{
  "vocab_size": 16384,
  "hidden_act": "squared_relu",
  "norm": "rmsnorm",
  "norm_eps": 1e-06,
  "rope_theta": 81100.0,
  "qk_norm": true,
  "init": "normal",
  "init_std_down": 0.0,
  "beta1": 0.9,
  "lr_head": 0.0038,
  "warmup_steps": 0,
  "decay_fraction": 0.59,
  "doc_mask": true
}
Each number is 128 + 32 x the weight over its row's rms, rounded and kept within 0 to 255. Layers, rows and columns count from 0. The size above them is the row's rms in percent of the matrix's.

# layer 3 MLP up, 1536x384, rms 0.0992, rows 755-790, columns 96-191
size [ 93  94 105  90 104 100 112  99  97 112 102  91 104 107 106 105 102 102 111 112 103  94  83 114 104  89  91 105  97  89 109 107 106 107  96  96]
[[123 133 109 148 106 105  89 125 132 157 197 155 128  60 142 173 130  24 147 110 132 148 130  90  25 148 125 109 151 123 159 164  38 179 172 186 123 145 127 153 107 223  76 119 115 132  97 115  29  91 126 138 134 158 159 182 126  77 126 120 136 137 185 141 198 135 118 168 140 243 166  93  82  91 140 179 166 156 126  86 114 135  94 187  83 184 149 141  84 112 118 149 111  97 139 112]
 [127 122 158 199  89 151 148  83 128  98 112 148 156 199 131 165 125 167 146  84 119 187  97 167 110 130 109 124 153 147 181  81  95 126 104 141 114 144 129 115 220  94 144 103 110  88 153 150  71  77 153 150 167 141  34 117  78 100 168  81  97 160 175 180 108 115 108 109 130 119 170 153  96 125 112 140 129 110  99 137 166  73 157 116 109 212 130 138 114 159  83 168 122 145 123 184]
 [133 133 112 140 138 170 116 187 128  80 158 136 137 136 136  96  95 164 179  94  86 123 124 137 172 117 141 117 117 113  85 135  95 150 123 146  79 118 107 148 119 160 170 156 119 127  87 122 156 149 136 132 103 126 160 153 127 124 119 122 146 126  85  33 126 177 119 132 126 101  95  99 161 186  85 142  91  97  96  80 140 168 118 163  97 119  66 145  63 115 127  75 131 132 134 162]
 [138 131 148 182 177 183 130 108  93 137 102 174  99 100 109 162 143 145 142  94 126 132 145 117 154 173 170 142 121 110  80 155 171 143 196 114 169  95 141 120 127 139 126  88  82 135 138  98 117  76 112 146  73 109 142 124 132 102 137 128 153 129 119 135 154 107 185 104 113 101 108 137  94 226 119 119 142 105  97 142 138 147 165 109  98 235  67 102 187 142 107 144 129  56 149 116]
 [178 159 140 147  86  80 121 160  36 135 121  69 130 163 132 143 108 159  75 111 112 142  86 139 178 134 107 118 140 123 181 114  39 167 173 137 164 185 123 122 129  89  88 126  93 121 117 142 162  92 144 133 139 128 143 104 152 161 114  83  82 148 154 121 110 136 108 110 162 129 115 161 146 123 111 164 151 121 143 122 122  42 148 124  78 133  74 130 148 114 100 154 129  73 140 160]
 [138 142 142 216 136 150 180  81 134 137 169  75 128 162 124  97 118 190 102 136 113 103 115 141  93 101 151 138 158 105  79 122 130  67 139 136 150  99 110 140 107 117 159 178 111 192  85 143  46  71 111 109 119  99  96 140 118  99 110 121 122 192  59 122 109 155 136 141 179  97 107 110 125 135 119 146 202  72  96 118  84 130  96 128 158 161 140 100 111 136 163 138 117  52  80 171]
 [104 133 116 117 154 103 158 114 129 132 113 150 163 150 160 207  87 145 129 127 163 143 133  71 187 104 126 140 135 149 141 161  66  30 119 114 159 143 120 142 103 188  93 145 196 156 152 156 117 141  82 112 100  94 149 123 138 108 131 140  95  96 130  95  98 134  92 124  41 148 141  88 118 173 167 163 128  71 171 183 134 157  91  85 138  98 111  96 145 121 122 127 207 122 126 122]
 [166  96 136  68  20 165  57 126 137 145 141 161 102 156 112 141 135  81 117 171 138 187 125 123 128 152  84 135  84 115  98 131  80 119 138 114 154 105 132 141 126 119 106 110 141  80  56 132  91 136 121  73  98 158 169  79 124 153  91 104 165 156 104 102 150 142 158  85 116 124 101 189 110 153 109 125 163 167 166 133 127 143 123 157 109 141 194 169 149 130 115 138 105 116  99 138]
 [112 152 174 128 140  99 104 110 134 108 169  77 124 114  97 116  97 148 111 102 195 178 134 164 103 153 178 168 124 101 148  92 120 108 124 139 168 162 166 136  91 109 106 118 151 136 107 148 125 166 173 141 143 116  65  91 125  88  69 120 155 167  68  75 106 134 159 105 131  77 118 160 100 125 106 109 150 202 118 104 154 100 177 141 140 131 112 157 152 137 116 144 168 147 136 117]
 [126 108 148  98 113 147  96 102 118  50 118 141 193 135 180 130 129 129 141 167 101 107 154  91 167 140 181 110 147 126 132 112 103 133 132 176 154 111 115 102  83 158 134  98 134 100  92 105 110  72  80  96 151 144  23 139 124 135 151 142  98 109 142 185  97  99 173 128 110 109 100 153  75  84 114 108 164  96 130  97 144 159 100 172 118 129  50  89 151 150 121 136 136 151 102  46]
 [109  71 113 209  35 142 152 117 127 112 134 129 163 118 163 158 115 156 132 156 146 104 100 128 170 127 149 104  80 147 121 119 108 128 155  72  95 135 126 141 138 112 152 130 177 113 153 101 155 122 141 152 117 118 172 126 164 113 140 163  89 145 172  69 126 120 157 214 182 126 143 141  98 109  83 125 117 111 112 106 139 119  95  52  91 121  96 151 116  64 183 155 100 118 102 150]
 [142 120 108 110 133 112 100 126  97  68 106 151 124 169 149  70 150 185 141 110 116 139 171 132 127 171 101 153 146 125 162 109 119 150 144  83 193 123 141 144 133 229 107  82 142 142 175 101 125 157 176 121 128 156 143 163  73 136 159 120 116  87 109 140 105 111 156  59 154 149  79  84 197 195 115 144 129 139 108  40 123 174 134 138 103 117  80 146 101 107 178 164 118  74  89 156]
 [158  50 128 174 116  97 121 173 127 153 143 110 108  64 136 126 120  96 102 114 108  92 105 106 140 155 140 129 150 110  91  91 144  90  88 183 151 178  74 154 126  63 121 129 148 113 104 120 166 167 165 148 137 104  77 106 163  77 121 124 143 121 139 130  83 130 125 163 152 110 196 147  84 171  98 146 159 163 112 150 242 140 127 127 126  77 130 116 137 139  93 130 112 135 124 148]
 [ 97  66 118 161 130 114 125 112 127 150  98 131  95 157 130 120  76 165  98 175 179 149 144 101 124  98 136 185  99 123 110 134 140 137 133 106 103 135 128 151 113 170 134 109 122 111 155 100  22 163  90 164 177  99 148 139 158 121 146 151 170 172 132 110 128  90  94  97 141 146 124 126 116 129 158 129 158 120 181  48 112 113 110 124 196 107 173  90 105 119 123 126 107 200  92 130]
 [119 169 155 202  81 113 111 123 143 113 111 169 154 155 118 167 145 151  69 110  91 144 142 150  68 138 126 141  71 130 125 145  90  57 127 153  98 141 147 134 107 151 136 138  95 155 118 145 117 118  76 156  76 136 122 125 146 125 145 109 128  86 142 197 162 130 167 153 180 129 156  94 126 158 101 141 128  55 103 143 155 136 135 145  97 122 133 154 147 106 125 115 155 128 139 109]
 [100 102 153 176 153 113 177 100 140 151 117 104 157  81 126 148 111 201 175 100 179 147 155 191 132  90  97 117 121  89  25 141 114 163 114 101 101 106 141 197 160 110 135 132 160 200 128 117  90 135 151 111 130 151 137 115 106  79 113 127  89 152  51 139 117 157 133 152 127 128 144 153 106 129 140  91 143 134 154 147 153  86 201  98 130 131 122 102  75 166  81 117  77  78 132  81]
 [ 81  95 119 135 123 129 119 111 179 123 109 156 170 157  63 105 141 137 197 133 175  50  87 177 158 149 162 133 117  99 138 104 163 137  94  78  67 135 141 149 152 128 142 104 133 103 141 201  94 113 143 170 139 193  92 155  71 122 112 124 123 168 176 150 176 141 115 110 150 119  99 105 116 118 124 135 188 154 131  98 166 120 141 133 143 100 171 114 138 124 128 129 130 121 206 217]
 [156  91 142 121 139 170 110  87 166 129 142 138  90 164 116 192 134 186 168 106 142 123 152 119 171 128 122 106 152 106 147  83 169 160 148 203 146  83 201 186 156 132 132 106 217 117 148  78  65 124 172 110 124 120 112 163  89  98 137 131 173 162 108  87 126 163 113  51 131 138 110 108 102 185 137  97 171 128  91 115 125 146 134 114 103 154 111 163  53 110 108 167  86 176 117 150]
 [183 172 151 133 121 151 108 169  87 166 117  93  86 141 135 173 113 142 128 175 102 155 140 107 116 117 164 105 198 145 107 107  91  42 143 123 111 133 100 124  92 154  79 202 123 128 147 146 141  71 100  90 150 110  95 185 121 106 150 115 159  77 102 120  99 159  97 122 135 105 160  90 139 117 113 111 137 165 156 157 134  72  80 175 129 113 141  89 147 129 133 172  99  84 150 136]
 [127 128  85 128 109 108 146 172 132 133 134 102 120 154  90 103 137 127 178 122 132 133  87  83 186 151 125 102 105  89  85 120 154  87 140 138 116 163 150  97 101 125 138 151 119 138 150 112 149 168  76  77 169  94 130 161 124 128 124 115  95 119 148 128 106 125 143 136 112 112 116 117 149 149 100  98  73 160 227 149 108  97  92 130 111 174 147 107  94 132 170  86 157 150 189 146]
 [156 114 153 132 170 126 107 144  72 143 149 141 137  95  86  99 159 171 183 119 115 111 110 170 174 168 166 136 144 150 151 151 132 174 183  79 151 155 166 149 147  91 177 187 116 125 108  86 128  84 144 106 151 114  91 147 108 156 100 171 155 121 107 127 124 125 112 101 149  98 134 104 132 135 169  94 125  82 184 116  88 170 121 122 141 177  79 120 108 107 100 141 148 100 143 153]
 [187  76 147  96 162 117 144 137 122  97 194 108 131  89 139  89 105  52  96 118 115 165 125 158 164 122  90  66  80 111 143 140  81  51  70 199 165 101  83 123 140 137 123 148 136 123 137 144 158 103 152  92 150 161 136 127 107  64  76 131 155 145 127  97 131 100 161  97 202 158  73 133 122 140 128 122  84  69 109 144 159  54 215 142 103 150 137 120 105 128 120 122 171 117 153 139]
 [110 177 150 120 149 117 147  99  99 155 158 146 120 100  98 130 103 134 140 145 136 149 100 152  75 130 108 112 123  93 176  99 110 178 165 141 102 106  95 155 183 116 142 158 121 161 131 124 132 104 102 141 125 150 104 134 149 165 161 135 117 129 125 158 139 131 124 176 113 128 127 117 143 119 115  80  78 123 122 125 143 147 166  56 148 100 109 127 126 109 132 149 139 149 124 130]
 [176 131 124  41 118  44 135 163 158 146 127  75 171 123 115  93 155 138  70 111  75  96 112 151 124 132 148  77 155 106 105 131 190 100  91 182 161 114 140 140 146 125 129  89 134 147 115 106 110 130 119 105 140 154  94 156 151 131 194 174 169 157 123 188 157 107 147 162  45  90 157 195 119 121 150 152 156  89 134 169 117 146 150 145  83 189 105  84  95 119 144 124  97 133 127 110]
 [132 115 118 129 175 135 145 125  71 121 171  83 125 142 135 108 117 131 100 181 157 149 166 157  95 142  74 103 128  77 158 172  97 127 118 130 133 167 192 120  76  80 142 118 158 108 151 153 120  98  83 159 117 110 144 155 160 114 173 114 189 121  98  78  46 113 118 113  29 169  57 108 123  80 161 150 153 150  86  92 149 150  73 107  80 118  90 195 173 147 120 135 103  87 137 140]
 [158 131  99 117 121 131  87 117 181  68  96 167 124 141  98 172 118 116 191 134 189 199  69 138  95 162 163 181 100 213 105 123 169 108 121 186 114 160 147 196 108 131 179  97 140 106 143  85 135  95 150 124 126 185  63  75 105 144 146  92 100  98 110 171 103 153 123 118  93 157 189 126  98 133  74 127 109 133 134 207  91 161 162 167 116 134 108 102 138 144 100 102 121 159 153 141]
 [116 146 112 107 135 159 182 142 115 139 121 126 119 159 124  97 117 174 153 139 115 111 121 106 165 140 147 158 136 110 142  98 119 216 138 144 110 170 167 130 141  70  90 173 169 129 131 134  97 176 146 162 173 122 153 152 137  95 126 149 139 174 108 125 159  91 143 132 153 115 138  59 208 155 147 147 119 196  81 122 114 110 121 142 115 133 147 156 127 130  91  39 149  72 137 165]
 [136 123 152 179 124 125 103 156  95 108 126  82 172 108 114 172  73 118 135 153 141 145 106  94 168 120 162 143 118 115  90 122  61 152 124 175 102 171 139 138  67 103 136 168 117 169  83 127 171  87 130 140 145 104 127 139 175 156 109  55  83 117 107 162 128  70 157  97  74  97 122 134 137 146  90 162 115 127 175 136 131 111  90 144 126 130 146 212  95  96 159 130 143 139 203 151]
 [ 82 128 116 190 117 162 129 143 162  93 154 207 105 142 119 156 103  86 118 135  93 152  85 122 114  92 215 118 134 142  98 107 148  82 146 182  92 149 191 107 164 127 120 129 113 139 113 129 152 191  96 115 100 161  56 123 113  76 106 123 161 132 162 136 146 171 129 111 102 146 107  87 154  91 153 102  92 147  96 120 128 136 144 146 139 144 138 138 167  75 184 185 198 102 131 102]
 [127 111  90 121 152 101 154 150 103  81 137 155 168 102 163 123 201 115 160 109 130 159 119 126 125 131  79 110 117 169 129 145 147 188 117 178 106 140 120 106 100 127  58 208 140 144  97 123 107  88  72 189  96 146 120 134 130 150  67 158 110 108 155 152 128  64 148 175 170  85 112 138 138  86  51 122  74  74  78 156 137 115  89 139 153 166 101 100  81 136 145 101  86 124 138  84]
 [127 141 120 181 102  57 153  93 122  90 203 159 125 124 186 167 167 134 239 125 150 128 128  67 107 110 116  76 108 143 134 129 136 168 112 149 116 110 164  94 120 114 115 172 112 150 130 146 157 102 111 154 132 126  92 183 138 124  69 101 103 161 157 141 115  48 167 120 135 141 121 118 109 170 129 108 110 127 181 241 162 207 113 118  99 174 143 114 120 156 125 137 176 102 111  57]
 [ 96 141 180 149 138 151 134 147 105 133 144 130 128 173 142 138 145  91 109 119 118 178 173 117  96 106 134 120  95 200 118 132 142 130 137 133 107 103 119 154 128 150 108 113 118 144  82 106 119 143 104 103 104 127 104 137 196 110  98 216 104  85 102 211 140 139 107 152 127  84 127 140 185 143  72 182 109 143  77 157 100 170  51  61 138 183 180 140 116 148 156 139 140 142 137 158]
 [150 169  84 184 154 150 145 199 151 148 130 139 158 132 101 104  89 182 182 165 153 132 145  27 118 159 138  76 180  89 162 148 139 118 167 103 117 125 119 102 128 134 113 116 125 179 117 129 150 145 138 132 151  92 105 151 138 107  99 111 128 123 159 147 123 162 115 119 147 142 123 115 119 170 162 154 101 111 116  64 135  56  96 131 100  93 131  89 142  80 134 167 131 116 113 134]
 [135 102 176 161 140  96 134 164 132  92 100 138  98 153 118 116 162 125  99 110 125  99 112 128 134  95 142 139 178 215 123 145  92 137 108 138 163 107 172 125 124 131  96 159 181 144 145 212  88 188 123 148  84 120 135 119 129 165 149 159 161 135 148 127 102 150 153 165 140 119 113  87 139 151 154 162 136  61 113 126 124 138 141 173 189 128 135 122 118 136 152 103 184 119 142 171]
 [ 93 119 165 114 180 192 138 121 107 126 115 151 114 106 180  91 106 131 136 161 112 120 150 152  72 132 217 146 125 114 123 126 128 168 108 158 103  79  85 167 140 127  65 108 119 142 135 167 135 142 130 147 121 184 147 132 125 149 133 172 122 163 156 151 190 111  94 171 121  91 112  96 150  99 121 126 155  55 125 144  89  64 137 153 160 152 122 170  97 128 180 102 108 133  66  85]
 [119 117  85  87  82 127 133 121 168 135 135 138  93  73 104 120 137  99 134 147 127 112 125 103 148 123 133 133  81 119  69 120 111 136 152 159 169 124 142 131 160  60  74 132 141 121 121 113 123 134 122 101 141  74 180  68  59  95 108 125  97 125 138 153 149 164 120 128  82 142 131 137 100 100 149 116 174 160  98 132 149 126 150 131 113 125 173 104 110 146 134 123 166 123 124 114]]
# layer 3 MLP down (transposed), 1536x384, rms 0.0237, rows 755-790, columns 96-191
size [ 96  98  98  91 102 107 118 101 107 101 109  94 102 102 102  94  96 104 113 117 108  94  95 113 101  91 101 105 100  93  98 101 111 107 103 103]
[[163 196 110 148 116 148 126 121 110 107 177 109 111 131 126  60 145 146  82  93 131 151 127 121 119 149 168 131  98 120 101  96 118 110 153 158 157  41  38 123  72  99  90  93 102 100 128 121 146 164 141 168 101 114 133 117 123 135  62 134 153 144 115 125 122 113 118 141 146  70 150 136 124 181 127 138 127 102  82 140 180 133 128 152 110 140 159 177 152 161 145  99  64 153 126 137]
 [140 146 142 135 111 119 208 140 151 126 138  75 123  91 114 148  87  76 179 118  72 102 147 145 105 116  66 180  83 109  85 115 109 118 129 148 174  71  97 198  68  96 159 175 140  91  88 109 109 115 152 104 165 147 157 141 140 133 168 212 113 114 169 108  71 124 119 136 152 206 116  94 106 118 139 127  71 108 146 145 128 166 110  91 131 103 176 137 162 112 186 143  96 166  55 132]
 [133 129  88 119 150  98  99 119 126 137 146 148 167 113 118 108 138 159 152 133 128 150 152 142 142  98 141 131 114 124 120 119 137  81 111 139 132 106 175 123  45 105 103  58 124  92  83 119 135 137 109 120 190 106  71  89 200 130 148 125 111  96  59  92 147 108 119  91  76 149 109 164 108 125 156 181 199 127 176  87 117 160 160 119 125  96 116 169  93 130 152 140 112 139 117  88]
 [128 218 170  90 104 163 110 144 137 164 123 131 157 118 126 114 121 156  52 122 105 140 173 149 167 170 133 146 211 175 138 167 135 144 108  89 135 155  96 110 138  69 123  95 107 133 145 129 183 127 170  61 122 107 138 200 128 119 107 113 116 126  98 171 152 147  93 144 176 100 103 147 137 141 170 144 136 155 129 127 127 114 134  85 142 120 150 163 154 122 153 183  98  81 130 100]
 [116 153 155 122  93 113  59 156 139 124  63  99 118 107 118  92 104 164 142 175  46 119 164 175 134 112 103 148 118 106 165 112  92 152 133 128 161 178 129 146 165 189 116 121 120  65 152  87 188 165 124 134 148 163  98 197 204 118 121 107 144  90 145 142  93 146 164 134 147 128 158 129 119  46 140 117 122 116  86 126  99 121 118 109 136 127  95 130 105  54  86 170  21 110 169 125]
 [104 145  94  64 183 103 186 104 119 119 146 140  83 140 165  89 135 148 139 125 154 147  99 122 146 169  98 149 128 143  88  90 123  76  87 121 120  89 119  75  85 133 175  96 136 114 114 127 113 125 147  98 126 111 181 105 150 172 160 179 179 105 143 152 129 126 185 148  71 159  48  97 206 124 148 113 122 175  93 152 157 154 174 144 123 133 102 126 105 158 160 138 116 196  77  84]
 [130 116 171 142 116 100 127 154 110  77  52 144 158 124 178 229 107 136 111 132 134 112 156  63 106 141 164 120 202 150 146 208 102  95 166 138 112 180  58 128 112 158 142 170 100 146 144 154 113 109 140 120 101 120 122  88  54 162  92 120 164 129 204 186  73 117 121 106 136 111 122 148 134 115  96  93 130  98 138 129  73 184  73 177 110  91 143 205 144 124 163 176 198 142 100 136]
 [185 167  94 129 151 186 122 159 109 165 177 172 165  99 160  90  90 127  87 110 104 110  85 107 148 123 148 109  59 147 143 161 106 112 129  91 122 106 196 118 117 144 129 140 157 147 109 164 148 172 122  82 128 100 155  94 148 162  99  80  92  92 126 131  45 102  92 100 146 149 110 129 143 145 139  94 142 171  88 124 135 115 166 138 116 176  61 198 132 127 147 136 137  17  73  77]
 [122 146  76  91 120 120 129 142 130  90 121  60 101 119 193 112 100 127 175 114 173 127 152 139 160 157 117 116  84 153  73 144 119 129 170 139 145  96  94 106 108 128 125 182 127 119 101 120 122 116 120 139 153 135  99 158 138  63 117 129 122 152 170 110 143  44 111 106 117  76  89  89 100 148 101 103 119 156 134 132  99 131 185  89 121  66 126  89 114 168 141  95 194 149 183 153]
 [ 24 126 150 136 103 129  98 171 145  90 130 143 124 139 124 129 154  94 115 149 173  96  92 187 129 135 121  95 102  88 204  55 161 116 187 185 126 117  82 171  35 118 147  77 145 128 118 150 127 142  88  94 196  98  82  83 131 157 164  37 121 183 137 170  94 137 118 118 110 157 173 174 170  59 188  74 137 121  82 181 129 115 128 152 139 191 120 148 153 169 136 119 157 152  77 127]
 [161 154  98 129 118 119 133 123 224 105  96 126 145 146 118 157  86 129 138 186 139 129 118 140  95 111 121  84 116 212 168 105 144 172  89 106 174 111 188 174 148 120 153 161 124 127 144 123 162 105 107 166 181 109 178 120 160 137 125  94  81 119 109 113 169  98 143 116 118  56 113 142  91 125  90 176 120 139 103 163  89  85  56 156 117  95 118 117 124  96 135 140 105 129 104 185]
 [137 118 107 118 175 107 142 152 163 109 211 130 108 130  73 130 144 118 192 122 205 139  93 164  81 141  81 173 106  78  80 136 129  90  35 165 101  72  73 112 137 159 122 187 124 114 156 132 117 143 113 166 149 141 115 108 178 134 145 149 149 215 140 151 153 165 100 141 124 126 119 148 120 122 141 112  66 133 148 151 161 135 132 181  74 188 101  78 161 147  94 116 148 129 124 129]
 [109 185 174 126 121  98 141 180 110  93  75 100  95  81 120 191 148 137 117 128 224  95 108 201 144 131 106 130 113 147  97 138 158 149 122  87 193 124  89 127 131 143 143 128 121  99  90  76 141 130 144 151 133 128 140 132  69 138 102 132  84 105 113 185 135 120 113 130 192 151 137  63 132 131 160 179  99 118 123  89  77 187 132 100  94 110 152 131  90 160 120  87  64 163 162 170]
 [148 131 129 158 171 106 105  99 139 105  94  67 108 132 141 118  85 131 145 115 162 130 144 128 131 181 102 165 136 111 125 195 137 155 146  76  91  99 130  99 153 113 170 127 136 111 153  84 192 133 113 132 126  76 112  68 140 150 153 134 100 121  50 158 144 112 126 118 128 122  80 120 155 148 108 159 168  58 123 151 104 100 102 123 107 115 147  97 105 115 122 129 148 190  97 171]
 [ 79 107 101 127  51 168 109 101 140 113  72  94  78 129 114  99 108 131  64 169  88 119 114 132  86 125 186 126 175 160  85 195  99  87  66  78 130  98 130 129 209 130 118 164 173 130 142 175 133 110 131 135 170 126 120 158 181 147 128 133 164 162 133 124 190 118 121  97 124 119  72 134 110  85 115 116 123 107  62 170  96 157  96 136 110 146 132 142 126 148 102 140 178 121 111  96]
 [113 147 109 155 129  76 149 100 149 136 130 152  97 148 118 128  92 169 151  93  99 193 149 153 152  90  56 151 126 179 113 157 132 113 171  86 121 134 108 142 177 118  92 152 181 125 130 104 161  89 134 159 166 185 129  34 146  94 135 252 143 177 134 150 140  50 111 129 139  68 108 162 148  84 123 133 132 138 107  95 113 127 107 129  77 128 186 120 102 149  74 169 121 119 145 143]
 [159 127 133  94 128  74 182 117 143 125  84 123  95  61 138 155 114 144 133 140 105  80  27 122 123  71 175 152  96  81 127  88 169 110 124 117 140  97  68 111 135  49 121 127 111 165 122 104 135 129 118 145 152 129 142  98  71 172 164  70 120  88 100  72 101 108 104  77 117 150 132 133 114 156 138 198 174 137  98 109 146  98 177 157 126 114 112 176  88 142 160 101 141  73 193 170]
 [160  79 123 194 140 180 102  80 126 205 100 103 102 125 156 107 134  96 134 112 149 136 128 146 120 206 181 156 121 105 137  96  46 114  97 116 159 116  83 175 171 105 120 151 114  71 143 104  68 103 135  73 128 127 123 141 144 108 125  49 137 157 101 128 133  97 118 145 144 101 138 131 142 148 128 106  99 120  90 183 164 126 142 129  93 146 119 120 174 100 135 152 129  78 128 171]
 [ 83 185 167 166  77 167 142  85 175 160 142 102 158 176 132  97 153 131 152 138 145 110 153 200  99 115 136 116 132 120 155  66 158 111 145 108 147 103  87 123 153 120 142 149  22  56 130 188  78 127 139 131 157 136 134 128 128 125 140 208 135 137 124 126 160 118 113 138 150 143 119 128  84 144 169 110 124 105 141 193 194 198  49 152 147 160 157 204  83 133  88 127  77 107 136 124]
 [141  99 105 121 149 147 164 136 106  97 131 151  78 113 124 116 121 149 164  99  69 105 117 134 138 108 109 144  51 107  94 106 104 143 178 101 109  98 134  77 142 134 126 162 133  82  93 111 100  73 155  74 167  95 139  97 124 132 158 115 169 138 164 167 138 191 165 186  98 138 143 155 115 175 141 126 136 145  66 138 107  75 117 151  96 101  73 165 109 145 147 134  60 151 130 179]
 [130  62 120 183  95  51 161 143 124 163 131 161 141 111 155 112 148 140 121 132 163 100  71 116 165 120 177 128 112 117 124 140 178 108 128  96 129 146 144 109 176  75 127 172 138 159 119 159  99 119 131 148  85 120 125 193 101 189 166 115 162  97  84 112 101 133 127 140  96 160 138 110 137 170 151 132 104 155 100  70 159 170 129 120 143 118 172 108 110 141 105  98 145 147  85 125]
 [106 158 115 198  79 136 105 148 138 173 143 129  91 140 158  99  70 122 178 154 107 130 138 121  55 112 156 184  85 159  99  97 112 153 206 119  87 161 155 158 130 146 136 113 151 112 111 141 164 104 235  96 149  89 124 156 114 124 158 155 108 125 128 149 139 126  26 151  79 174 183 119 133 162 159 155 105 222  70 213 143 190  71 128  78  71 162 188 127 110 150 153  86 105 121 129]
 [177 106 176 189 111 160 110 187 151 171 101 164  46 158 139 126 130 164  84 109 109  71 139 153 118 105 173 196 160 138 166 140 118 111  85 128 117 134 117 118 158 204 118 144 121 117 149 117  89 166 163 168 153 104 165 142 128 124 100 120 146  95 144 131 167 186 142 135 176 123 117 146 163 154 154 116 135 119 196 168  89 140 112 131 124 143 152  97 121 161  56 109 104 113 105 160]
 [111  78 178  97 155 112 132 157 160 140  87 141 135 115 120 114 146 130  67 188 100 162  92 197 140 116 152 108 136 128 113  76 142 165 146 161 152 129 131 125 103 101 135  66 106 119 100 184 116 124 129  84 153 183  72 115 166  98 172 175 107 140 107 206 113  95 146 132 127  91 173 172 164  88 151  99 111  90 111  75 119 139 172 156  92 121 145 107 123 145 155 140 133 144 114 201]
 [128 133 145  70  77 129  88 124 148 122  96 151  95 140 155 107 135 181  80 185  94 115 108 140  85 118  86 153 141 120 139  66 187 112 114 152 140 115 140 115  36 127 129 128 163 123 126 123 147 127 127 126 121 106 164 175 119 119 131 122 154 106 131 131  91 115 142  87 134 109  68 174  98  90 162 177 127  94 121 152 123 139  66 102 101 131 166  82 145 135 117 211  51 144 114 177]
 [101  85 113 127  88 141 118 125  74 130 158 131 140 160 166  75 133 104 156  97 105 144 131 127 129 141 135  91  76  70 162 158 108 162  93 188 158 150 135 118  96 124 141 135 187 172 136 136 121 158  73 197 120 163 169 151  99 157 132  80 160 135 148 109  95  93 153 160 138 172 106 165 114 116 128 112 121  74 194 119 157 180 104 118 192 134 114  93 188 136 152 178 171 123 136 138]
 [159  83 167  91 199 209 150 108 170 158 128 107  70 134 113 150  84 121  90 161 185  58 134 130 129 146 113  34 131 139  54  89 115 105  91 124 153 119 163 104 137 151 135 191 129 129 116  94 130 131  88 127  91 155 118 140 158  80  93 147 147  57 198  93 117 104 169 114 161 156 147 102 139 149  92 160 141 111 104 117 160 136  76 194 139  85 125 156 114 156 107  89 160 155 169 116]
 [158 161 208 215 191 180 203 168 145 133 144 129 172 226  71 133 123 124 114 138 110 162 149 121 121 119 156 106 131 153 125  74 118  98 160 128 164 178  95  22 119  87 114 123 129 131 181 112 144 169 138 150 140  61 104 111 130 176 150 159 145 172 106 145  79  64 135 143 100 138 143 103  80 130 159  90 142  90 149 175 151 206 126 161  90  54 122 124  48 180 125 168 127 131 126 139]
 [132 117 165 160 104 162 122  69 141 137  37  86 115 159 150  95 103 189 127 119 140  85 111  72 107 150 154  68  87 145 139 147  96 108 153 162 120 130 102  99 137 143 120  99 138 199 120  92 107 140  92 191  85 100 131 171  99 135  80 128 129 147 133  97  91 103 167 157  68 147 151 149 159 164 100  99 132 134  63  86 112 159 101 119  97 161 136 152 148 130 158 155 131 155 120 128]
 [ 70 158 175  85 123  94 102 174 106 178  95 153  80  94 161 143 106 169 122 127 125 142 176 131 116 150 137 106  59 112 130 152 152 156 109 121 132 153 161 120 129  50 163  93  62 118  99 163 103 135  75 196 131 121 131 150 159 118 178 130 116 132 152 103 152  67 162  90 124 138 113 102 155 134 142 135 121 173 118 126 105  76 138 172 103 100 134 102 121 142 117 171 101 135 116 135]
 [ 66 171 163 132 113 141 147 122 100 123  72 157  54 106 123 148 158 191 111  60 192 143 176 145 128 111 176 136  86  89 128 118 145 141 155 101 117  75 108 111 166  88  62 103 118 125  97  81 168 104  96 169  57 116 170 125 115 169 128 105  75 100 109 111 104  90 118 160 123 116 110 139  84 113  83 173  28 116  95  98 173 103 124 130 121 155 120 172  92 150 127 115 130 127 169 139]
 [113 192  80 104 171 101 158 119 115  83 188 178  91 134 127 150 112 191  96 108 152 113 129  94 111 145 126 119 151 108 137 128 183 118 105 189 146  84 192  96 125  78 159 100 176 106  94 152 116  84 148 113 108 107  92 164 101 107  97  87  79 161 110  75 155  99  90 115 131 136 114 190  97  69 150 141 117 141  71 104  74 110 105 138 139 140 135 127  95 113 110 137 107 132 143 168]
 [106 195 128 125 104 128 106 135 145 108  84 171 194  55  93  81 154 188 168  95 165 182 149  76  82 200 131 124  83 115 179 115 136 124 144  80 155 129  73  98 162 158 149 101 101 145 103 137 165 167 130 135 146  91 121 140 150 173 145 132 220 128 172 167 105  95 118 152  88 135 116 115  95 134 163 101 155  98 126 120 131 163  94 127  94 109 124 183 131 128 133 156 113 112  71 149]
 [119 128 129 138 136 102 120  89 110  91 140 112  87 177  85 136 168 130 142 131 144 157 132 146 172 117 101 176 103 130 148 143  60 146 115 108 160 143 166 110  73 154  87 165 184 119 138 143  88 116 140 133  94 112 101 138 100 136 145 162 111 153 145  92 160 169 132  89  91  62 118 140 189 132 155  89  59 129 153 139 111  96 126 134 158 154 129 123 142 113 131 126 107 101 124  98]
 [119 140 137 127 178 100 146 112  82 125 167 114 123 159  85  44 106 153 109 110 103 128 137  68 103 129 132 192 100  64 133 165  93 125 134 177 173  86 138 169 109 133 150 138  86 136  97 129  95  81 111 152 157 158 108  49 123 170  87 112  80 205 142 158 130 159  93  87 165  47 135 133 138 202 183 149  98 158 151 145 151 145 126 167 155 143 104  90 120  89 140 117 120 110 178 123]
 [ 88 175 171 157 128 148  85 120 139 114 129  95 127 127 166 127 124 140 144  73 158 125 105 151  59  87 113 180  91 136 117 183 117 151 157 139 194 113 104 125 148  85 123 126 153 149 152 116 116 168 128  77 132 129  91 109 106  87 145 149 125 134 138 101 159 125 111 120 136 125  67 135 100 122 203 172 165 161 112 130 134 118  98 148 119 151 131 109 109 174 109  47 161 156 115 149]]